Weights of a small GPT-style language model, trained from scratch on English Wikipedia.
Architecture: LayerNorm before each block, no biases in attention or MLP, tied embeddings, local attention windows, gated attention, exclusive self-attention, value embeddings, hashed n-gram embeddings, skips across layers, capped logits.
Training: a variant of Adam for these matrices, 137M tokens, 4475 steps.
Each number is 128 + 24 x the weight over its row's rms, rounded and kept within 0 to 255. Layers, rows and columns count from 0. Numbers have three digits each. The size before them is the row's rms in percent of the matrix's.

# up: layer 3 MLP up, 384x96, rms 0.0884, rows 17-48, columns 0-95
# down: layer 3 MLP down (transposed), 384x96, rms 0.0884, rows 17-48, columns 0-95
up17 091:156106146139109155158143085110117171081138132098090132133153119173109096123105129107108099120150153185166122134083162114123109165164114120133180124126151112117111124173134169109129156088128165123142102093120143153130104183148144120126151101129132126123164094123110130124129139122124115129
down17 085:116095186098096144101141164088137141130119161194148167160101116108185144127126117086140141119120163116111132149080144117114111138134108155114154092085118134131116125147190136107136131136127133118131113131091133124122144102113127112161107144118085108155133110120100128147111153155102150102
up18 087:172147134138126114134132155150172103109136173125102108173146145142119146110137140064104132102147094138082128080137115135107160132163110124125155159172095125151150090123123154106126116160111127143109087135126121150113126137134112140103101119098128129114107178112120105140145168076149172120
down18 085:109114130123112127139103145164149089121138098086163087134146136109145161116154138192109108127132115111158133162133156135078127112096117135094110119080136103129119150098151126166110162157139143110106135131154146117139148163122125115146090120127169143094097098126125139132152151136097162063
up19 077:166141178075117082133106125104110154102149149103132116112124124089156208138138083122137080129084110109143113123129156099156153122110139105111142161116135165128162138136157142147098117163089145132080145133106133124095137123142137130112153129117152143141102095152111132120101153117117143127
down19 086:171113122100144105123138112119089149160148132097132127097152130126091148094140138140119117158095140147118194135122124149078141093118125149102171127110123132074127103127138127119153143075168135165142150136135113149085139132119155136115125119114123145143145080123118143119092189139122181131
up20 094:134099151113133169117076099132173129097166124118112127112075113125161150127134140119124105083130135138133120082107075126132128160143132142154159170137125114138129144142144157142104142134128080161097106135130116174124136127072151120117107125162125159174122108134134121156140101146148072108
down20 100:182113129132145154129136112106102120150140113111113075106169114112095120130124108143142139099123122123112136129095122181117123160125111147148187142108095119104106132186143162158118127139114086139144097143103096193108137130093151106146106139141160117156115130170118123131123155142139114078
up21 104:160140156134135082150145120096144124106106146097137132099167127113102138125100087145119151129120071133136145122128109141130207130165094130158170133136150110162122107086139180103146141155123146158108140135103116103117119107111152119150112143142141063163117134139108125123170128106154119111
down21 106:106123129125158126101154120122139130148114158092159150130138103139119112171107142108133133133099095111134115126131138116133147149153183105137115186169156111126084104107115113196119096104150103136074097118099095110159153134107137173121122139160108081121136154117182128147133123116142138118
up22 094:139156144101107155125138140138127164139156102100101184109117151113128170133092095105175115117104126120177118137071112115185116134142090120139137149148093159135159132147147111090115135167123128130097168114058149127133125117112130114099098112142154114144101137118118116116150112140152104129
down22 102:155146136136136156102145155101118134169131144096106127111168099128095106110143116139164146143105168114101125162113127143144087148161092136141138135144111091111128188081174085105128112128135102114096091123116105124149094122154142135122115124126163117123139190099113122119113152181127100131
up23 098:127116149150125122099136120143101120122130117087147098144075137094104130104093143143178148188110151103143085157114124168153128080118108129146146136133135111113119106085122115078128121167158146081128118142142111116167135145135171124130149137143116153159151131146152087143104156099107095121
down23 098:147139160140151100132128162135165088091124145150171121139134165151111128113159103083176157093110121154133141124132110141119132135107142159082124139132136181118103166164070106135142115091116117085117126125137125079110145098100157143161132139150111147099105105112140104118135097128123159107
up24 063:128130187131106077124073103156082140074106106160146106135082129145134131122115157133157096144091142103136141116136153145161178139127131119125114128130165138130130165129149140120141135105121123131118141093135103129088080143151131116099188150104163143156163118132106132108113131117127158152
down24 069:151111111090136162153155116083070171154145155120123136079178122119096158121146106122147120116096159134108142146109091135084134114160151139106133160126134165111113103159126134116157123099157122126130147162134122139134166108135130148123078080151118085125145141096157102141137123157136130109
up25 091:132106110129090141138137142122120196140137124109161170123157142140157128128101102149118169138143059151118124163103105152161140119092160112142145145124135160153110100127115134132104128146088109109118103150144099132141184103118138104126121115132118071110137112141136120174122103116118163071
down25 095:115103123124136124113121136127111128120159125125140145079169085062152151111161133156145119149090175106153134161150133085072136165124123110099113142096090136116125117102123111145124115140104149124106121154121117113103117132110095172134132140139159136174169121102117150117126166174118140173
up26 117:124140132111103087165142122120134130119114137173134143127103154131141149155109110143130150178157106148071153129112134188157125130118099134169172163135122161140124124106130145150098119119098138115114110132118108120125070157160092129104124115111108098118148056129159115095152120104162135110
down26 116:100129154135168155100141144157112164158176112150122106118108109125139123129132117115106100126167123133096133127094119125141108148116147137168117154117139156139107071121134120091146168141143127097131177185126127128099096087124095090101139087130117121123133082130170135144146075141112116161
up27 108:135111127132110121163173138140190117118145132135068106117129120171173145150125134163130128145081145115113141111117140124126114139158095134082168114117168117135107082170096119097116137127129164069132101127111114147146116143164123127083138176146118149145108125107162111122108114130124127156
down27 106:159136148132129145130134172160119149119125147139154081119124142134104111145094136157147088088133141090134142121126107114101100114145080153118147112103150142115105134171135135135155072163141132142100108122133138137113075097118122175113121101130147087094139121109122162138111127167194099159
up28 101:127156121155137131155152127136121107155124111132100145119117139157139121142087059132098119108145150141154180122107143131119145151117127122128171118133133119116172117106083108136077135142109125138109129167120125107114070161139185133124131142137164126113166121102139068127065117150124099142
down28 093:129125072126117141168128142180122122212131124141119117093125139087122146170086095139111155118092150149144139122106140136140106122110144099131124095128089161103161128162131111123145106102155147132198140131102162133126161081120122133139122131115121109114139111134124120104130146125086158111
up29 104:115147090130136123132131134079137144129122153104073166185123150132124131134108119171093125152113135120132144097106156143142089094114128065128105167161107128147135149137094117124161124121093126139168110125157146190124096143126141138121138132126162106091170104138168104102129118094142119136
down29 100:106103121175113194126135135103144117132082136091100162115143120130122111078124110181121107118112101143100107132167128143155117126125189127109097129116110163157129163121122152148158147132106139157140118123142135162161149168116129096121102098156162117089123091127105125120142140138091161130
up30 108:130153108171116125110123116100128148124185125113103129124085117146165117170095106128120110115128143097112138150112149112120154116079109109203152145144135076170116141145114119090130110077114131144140127140140124118143132131161123185113146173156125112124148127141192122126141114134134122100
down30 110:103153104141151139119121148099115142136135148099106140102154147108123143149122151096126135152148135089122141118173129085099177117121102110158136132121131119185100138128105170151134112107085099119142115104115120061093137122140079144189168121137109146090162125127158150120089134133120144127
up31 110:151117116110128114131135120144119119134142113092134108148145127122142128127128151109105105109154088114124128151077165176155098128125088089143124143137139149120124093091111133144096167116118170194177150137130116179107106176156139120106115096126165109104135115176110084151125117109110134103
down31 109:130124078150165125129142125181101118180147133091139159160143125137114126142117131130141134121122122079146097161157120163118097146112095135154132077129123143108182095138110122155088148152128123124075130112113166128105139105090115119100092118142137134130108151114107156172136165108102135095
up32 112:154109175140105074167174118141179114131143148081096153150115118147128135116132125150125173118124126141147151110114156102122086165100095070157125122160150137133158095136137138121153114127102155139140142089127094145097129099125157110137104095122102129094151085124149132126115121169128139121
down32 110:116104148142124143141100131174132117143136135106164129125104132136163134116099140142095145124106156102171142112096189123174132115131132136119107123156121149117128122127151110106116143139121123126116120093172129115144144088119137130099095106124114165042054124126133121194096116132125139127
up33 082:163094158146138172155147102126129145034105133164073108200156144152155109126134121121149132115131146143100134150117102085122113094162120153125147134125134148105109102107112140126137147136118115143155147100088131115113124083132125135141121133136123135136141133078152120156117099133149154138
down33 080:131141085188093135106149126193137094123050085120134130151161158128139033145151126136092171127148145123110162130135114123103126158161134122118128125123134133127152165146153128127118129092108116117105121128138107114128123140139145132099129133134137140150141156122089122095115136109117141131
up34 115:144120145131139171155108150112127141134138131143087121139136143158118140132105135112139135114140136164124139117104172116126135151081087118129129112185140117130122135119150119110090160110127111108073147143078075126140105168156155178122139111140098081134162082169124075103155117122140124130
down34 097:120135119135148167148124150141123136119086123155134150139136117163141103149102150120115141106137157169108118170119126144130113104089124146152075055153104123117117152118140097120120122097138107077134153169114116104142142133158131146175103143111101105148152133127126076088107093114182138138
up35 094:156156185144154155102113130122142088129163162150122082123150137122142145155119128074133149142140140144123110098118157140119155118149098140107145121170178135128124084128119132083134153119135174097110114111081112178129090126084140102099157140128109154107155146114103128092117125136127103122
down35 099:139176104118110108161092144145112116158138137104099113140137172157109117133127132092090162122137143091096140120121119144110116129147156156106113106164154128095109101159119089169113134124184124134114152118076167099163141142108124064096118133151116170105124159111106131130147150139144133130
up36 120:152134167123126104151118086120161117101132124115128127132109160112148107131107111081108158155131122165154118097110150117137123130103140143145142136135166072103143100134150167092129117114107158107150153079107122131067100105075168142150133134158116076118116119141103111158098152160122133145
down36 112:135152156140070153098099177132111143111121129124105141106165122078155126112096146133128128097114125159150084112129093148175152171085151150144121094104130109157082119144164137120138110148130139134156136127100123088125108105139118127120144148153112092115118132160092129128151114187124096142
up37 106:097090104114136114142174120157193143079132104134081122112106129151152118138097137164164097122108110116149113120136164120132174133148109128147128111153121122118100096157128169115126180177088096104111141101100146137116139156090109178114122155158147132116126115119130128135126164108119128130
down37 109:115110142132083131117164129157107157146117170136132106116133152136141131141125130135166092125164145090116134196118129151118109122140089098130146088123107183129125098126133146148119130088112103146091116130139133115132172115115179175099127131087158105071166116117110142101104133125135111101
up38 107:159148142123118149153132107101151158107153149095132129138150166112126122130123062099124123104141112158152121108118132121119127153096119118121180158145133125123112109131164172098125131122106151140179162095118058147093096111118152138134173104153135109113098119115108099122083129167115128161
down38 099:141118152131113168091071108093107142118135158138135175119153101150122097107119131121091108105102150143102119094149118147150172144083132126111129102084135130153098133110174117152154118116119120140171098150166173126125103116142104130129146122163096157150144116172101107135175125136137105116
up39 089:146133139108095134127112085150133141077109146102135124124122110143124100155090128130130123164136133173136158146151136130147174152110114139114170161126114135144112135131155172092109179130123125107165142119086116161106121133063137097121148173112146110154132103108112100126127204114133128139
down39 087:111129102098096168123115160129112132107129184134139175138137096115085092144136133170160132100110131127145112162095120132121127115152174104113096172075100137133108148122132156088096148139162116146157129136108117108101122101102147099178144156150109120141140160145138135141152125155096106107
up40 102:116182106148144100186110115145117072128112165121132133165103138134152144131117126099165129123138124134146153119114166141142123148143123142108120138177137125113156130095097107120138117121100118093158146156074115137161122159133122111091101163125095139079157142131123118183086119135149088127
down40 104:141080144123135121171107134134136136192105132114111089159139113126132158097154123100166166101125155134100142135150134148096143105111085158078115129122129126115114131153132095148163090109131109102128123158167135094125154136171107105095105115111139127091103140149154088160130160132114092151
up41 097:145101139151109134153137108137149126135147106094073115128162118144154119162121126147112101150122123146163125156148163172152116133129132120164085120176158154122097082116139134108127162132092105064127171092124160141111125146122131112090132121136178125137117098122153111142071138092131114124
down41 100:113111134141097131147139131120158139183133144124089108125146144153160101150130115149104157093135137128137150116149128110069108153120125164118100150119103178109100164090130121141059118125133118115135153121115188106136168102104108108102113128087145158122140082133118115153153169150115145133
up42 101:154157138123093135126155049110116156144116122100122133107111107145149129130147112115137115082123150148126117083078146135182142177123096127104131158133157092113124130102149113083125135112135187107139160129080129112152141137159108143133141120151135152105094113125155103116144139141123100164
down42 090:138096102109139153135086128138133107175096128142174148131117164140139113143126120113150131131101148127109082141086099126137141105083098150118130118126148162091163173123118108106126144111127141158113116140147126124180130166150137140143096110132153134131089106142151198071105145151104138101
up43 113:143081107116082148134150118138131150125132140080122125100132154157132146104113154138149163162153087141113167108142196119189110141155132100150119165126153133106156151102120093114119138122124150127147120098083122167085135109129154122131130119120113162125132124167146127148104076151115102142
down43 107:164154086120108150111154076144101143125130115148102143137128109112170111123094181140118119122159129119079126167187113149145123115142143141112166148115143141103138130113105110138077111161175161119110087103130106118172133097127108117156102142135092156141144141114132155123123098104117141095
up44 084:137118134114205104127090102107085165128170123121130132143091122134143144095135145126198157088099131107140162115134169122171150154107138124095131124116095123143150155132169106131112132166110128093106096135130166157138113101142126117093141151127153126132099125104114120141091114140145116104
down44 089:173128100127139148093174124122116161153156148094131153131177123107104100100101104108130147121106144130107152160128179092080114142180146110126140129140113120076151119163175121107128123106146113118140111131159130112141127110146155083115089130142145093151121111138151118130121148128069099135
up45 113:159123119127137110140151131114128133112132100095122160123147132158103155131113135094155106146129054089081124107101129125163111130138128092113139166193106113095093103141134124104090135086103132112122181116123139141116138134129109168117096127156103153143166163123160137163117153121158145140
down45 120:170141112151151116135111137142121108120112116137146136136137079125146146160128162199144113153156112122131165137101141155141128159127133155133100103139124099133109100107105109106133148149128111142131089125122100107097101110092111175112112090084178135068122135194137101137151124142102148117
up46 099:183121118170106137157164114166114105143136154086143123109176128142154160130104107117138074107139136159118137146124132137117126156149107124152105141175089114164178087111118120094156135139079140152127165097081115140099119122070126123117125145129096156128144137113138111110133133120105122122
down46 101:171106118155147130151138140093136133133162122167122124099095107131140139122144156153121100103131102139096119176126121083117120146184124142131112131107127141099135125102176115148145111130108144154107142157127141160143091115154101062120116096120133093146094203150122113125121124091133167118
up47 113:177155140125144130151125118151140092131104107127139160138139132174131130108126093094108125171137142106185135098108133144144135177108069084150153122111136093126133145062094157133180121146124123134154128149125146141124139129093117168109148126119137133088131135121137115146106117102149089088
down47 113:168130119131124094113126147137172124120093164146175107115135088097170136099075157113154120154153160147124127101125115136124122160131096110054119097110139108109102130159148114108143128150140106139095086145130122142104155133124131179094140118155151139121121095106131151167103152099147144133
up48 112:121161086078124144107144096149150140093127152129126179161086121148128147126131117135088180163131152135138149102126129159142114124098100110102124138160091122177109155155143139114136120125108135143154151148097087144130099131159103154131146132088150153135137112074136112135117151152099087097
down48 119:127140129100135122097136136097106126119134113124181121133122134135162078144142100131099160170093143124143081097146113142117109105141144120101142160136161153123075174183170154115090103126138097136102124154083122146123088144149116124133121173135130115115123162149148116130119134132125187104